Each number is 128 + 24 x the weight over its row's rms, rounded and kept within 0 to 255. Layers, rows and columns count from 0. Numbers have three digits each. The size before them is the row's rms in percent of the matrix's.

# layer 6 MLP down, 64x256, rms 0.0819, rows 51-63, columns 0-127
115:116150087148126138113109140119103172141113113134101145122137108148165105150158102157113067118141146143143187143122136108137055171137102144122139119106170152150113137146156112147131098140150095108118137122190118146127130116144159162106136128121160098105152124124084132082103118149153187130156149133137115120131143131137098108119115132120131116119126128123109172124156129132132166140144
102:121083107110115120156140112116143126170116140155124113176118141116130147178124138080099131139112125117179117181134158145100129137097117095142138136148132122133164152126101139105162073126079120159140188122131111166112079146156131157123127114152170101117127117150105096136137140113125172081112122152142128138116181099105111123120131144123149164149124168136151149107133131108139119140135
100:143121127134158110144135122125118109120145180176167126105138104088089126138130163190103098128127149112129125147096153118148136120122124120125080091165098088112108111169114120150096086150117095097126115112140109111139117108135121142116136108121116124116117145081142117156088154131097183136111122092120100139152136126132115118144142155153125137127161114116149143149177108152142082120106
097:113121143148151152119117112134120138112214145136146110118103128146131168119150139115115117137112165096169101123107167175133093114088150141110084113137153098143124135112120116100132091118109105088150136134104094154152121154165150092143111118136159112135092098155155135129150107097113120093135130124138112170128104136105131100116106115123116126151155107112136151137137139066110124150129
105:141117121106098082134123135137152126145123139099112073144155151176140147164155138104151136115112143113074122133124127134126197126128147134124123078120114149103107153147171127135151082135114141146141131132142109125101132119067117143138166116112143124103109161135096107119122142113124180127156088106139103154155133142123122117129126128148169120136129125103138135138144127132166132121153
105:136137119097121128158134138124152138131106107110112120088117109138118146130092153139144132157137119151103120109113153124126157142093100145146097167126152155124150118133122127089108164117119085115139094131100125125123129157132097081094112095101133080084145139121089184125118175149150095173139092166114125140070147148091115155131116089139153125162169150146095135136122186133137116138130
104:143134145098107113120104137103101107146118151153156158098106156128124113167138183178098127154192112080065109141128129124140115119132103130100138149124130095133141145153116118120130154111106130139099150141115121166120096154165165150154164127125146141120136132176115163121087155158123084115136087134145135114105108108123091159158150159160155171099111069128108120148171104137125137123115
102:139114131126106160134176174163078106135093163102149136166104176112161150152107139139118108129134122120085090102145128118148115128186120159099159115117103130120131135101126137103140068123141120077107188101139115114152122125122154147135108126138124102138154132132156179139087141135145137165116162165141118105174115172141153148129126159143139117127128118158118147092121150142133144118166
108:125141118095129108123107118159137086114155066133141156111092071133117141122087108105136133120119148110076110152125111128132160161119103128116125162112123108100078124127119123151151098147128119187138123133125109132169160112101128125122142110124103109128134096172121134116101139130135110137101124137084116162133098143127122151171130151114143088149082137116148086148099183119090143141111
100:120145168135104171146111143112145132121069092143105121108165121116105103128100105182153102120134140116091121142134128144096083164126150122153108108078181096123104116144131090127125146143108135123117147126134130130115093125121114171132104079163076126139151128102121150098129157119137161153113137094107180125114125121126138110138166140154085128107145099145138147097157111114131102137141
119:101162126096150150107113111138139114119143089129102101124121134135110163050107109117118134155134146105073151137127124137104145127134143122112137160114115078136095154128128130156110099149132150145123138122120155116139161136145082093174087125117079132153114121125126155124122122149144082132106124141135095105136111129130120173084137127079140124149117112102128099156123208160124123150126
098:119116123151106069134074125114152166122135089097143084130110144165092189147088129099128147127106133179160129127112131103123140113161154121149105150146127126135128169118122143167115119127092157139120130141108134139115105138150124100131105141136138160162139112139156142118141137099115132167137154113114129176137100115110157127131144107119113117156087128105121090145139093122140135102134
103:094104111151126108149166140152131191157124166150115118170148110103122154147146109124101133145149141114109167148146167127109133150121133112124118124141149086127150158123128121139130145142124153134134127146104138113163120117137104080091132130119121153127128095173126139149141142130089160142109137133157121179133086126161106122147142166128114144123138120168147117121113146121147102133159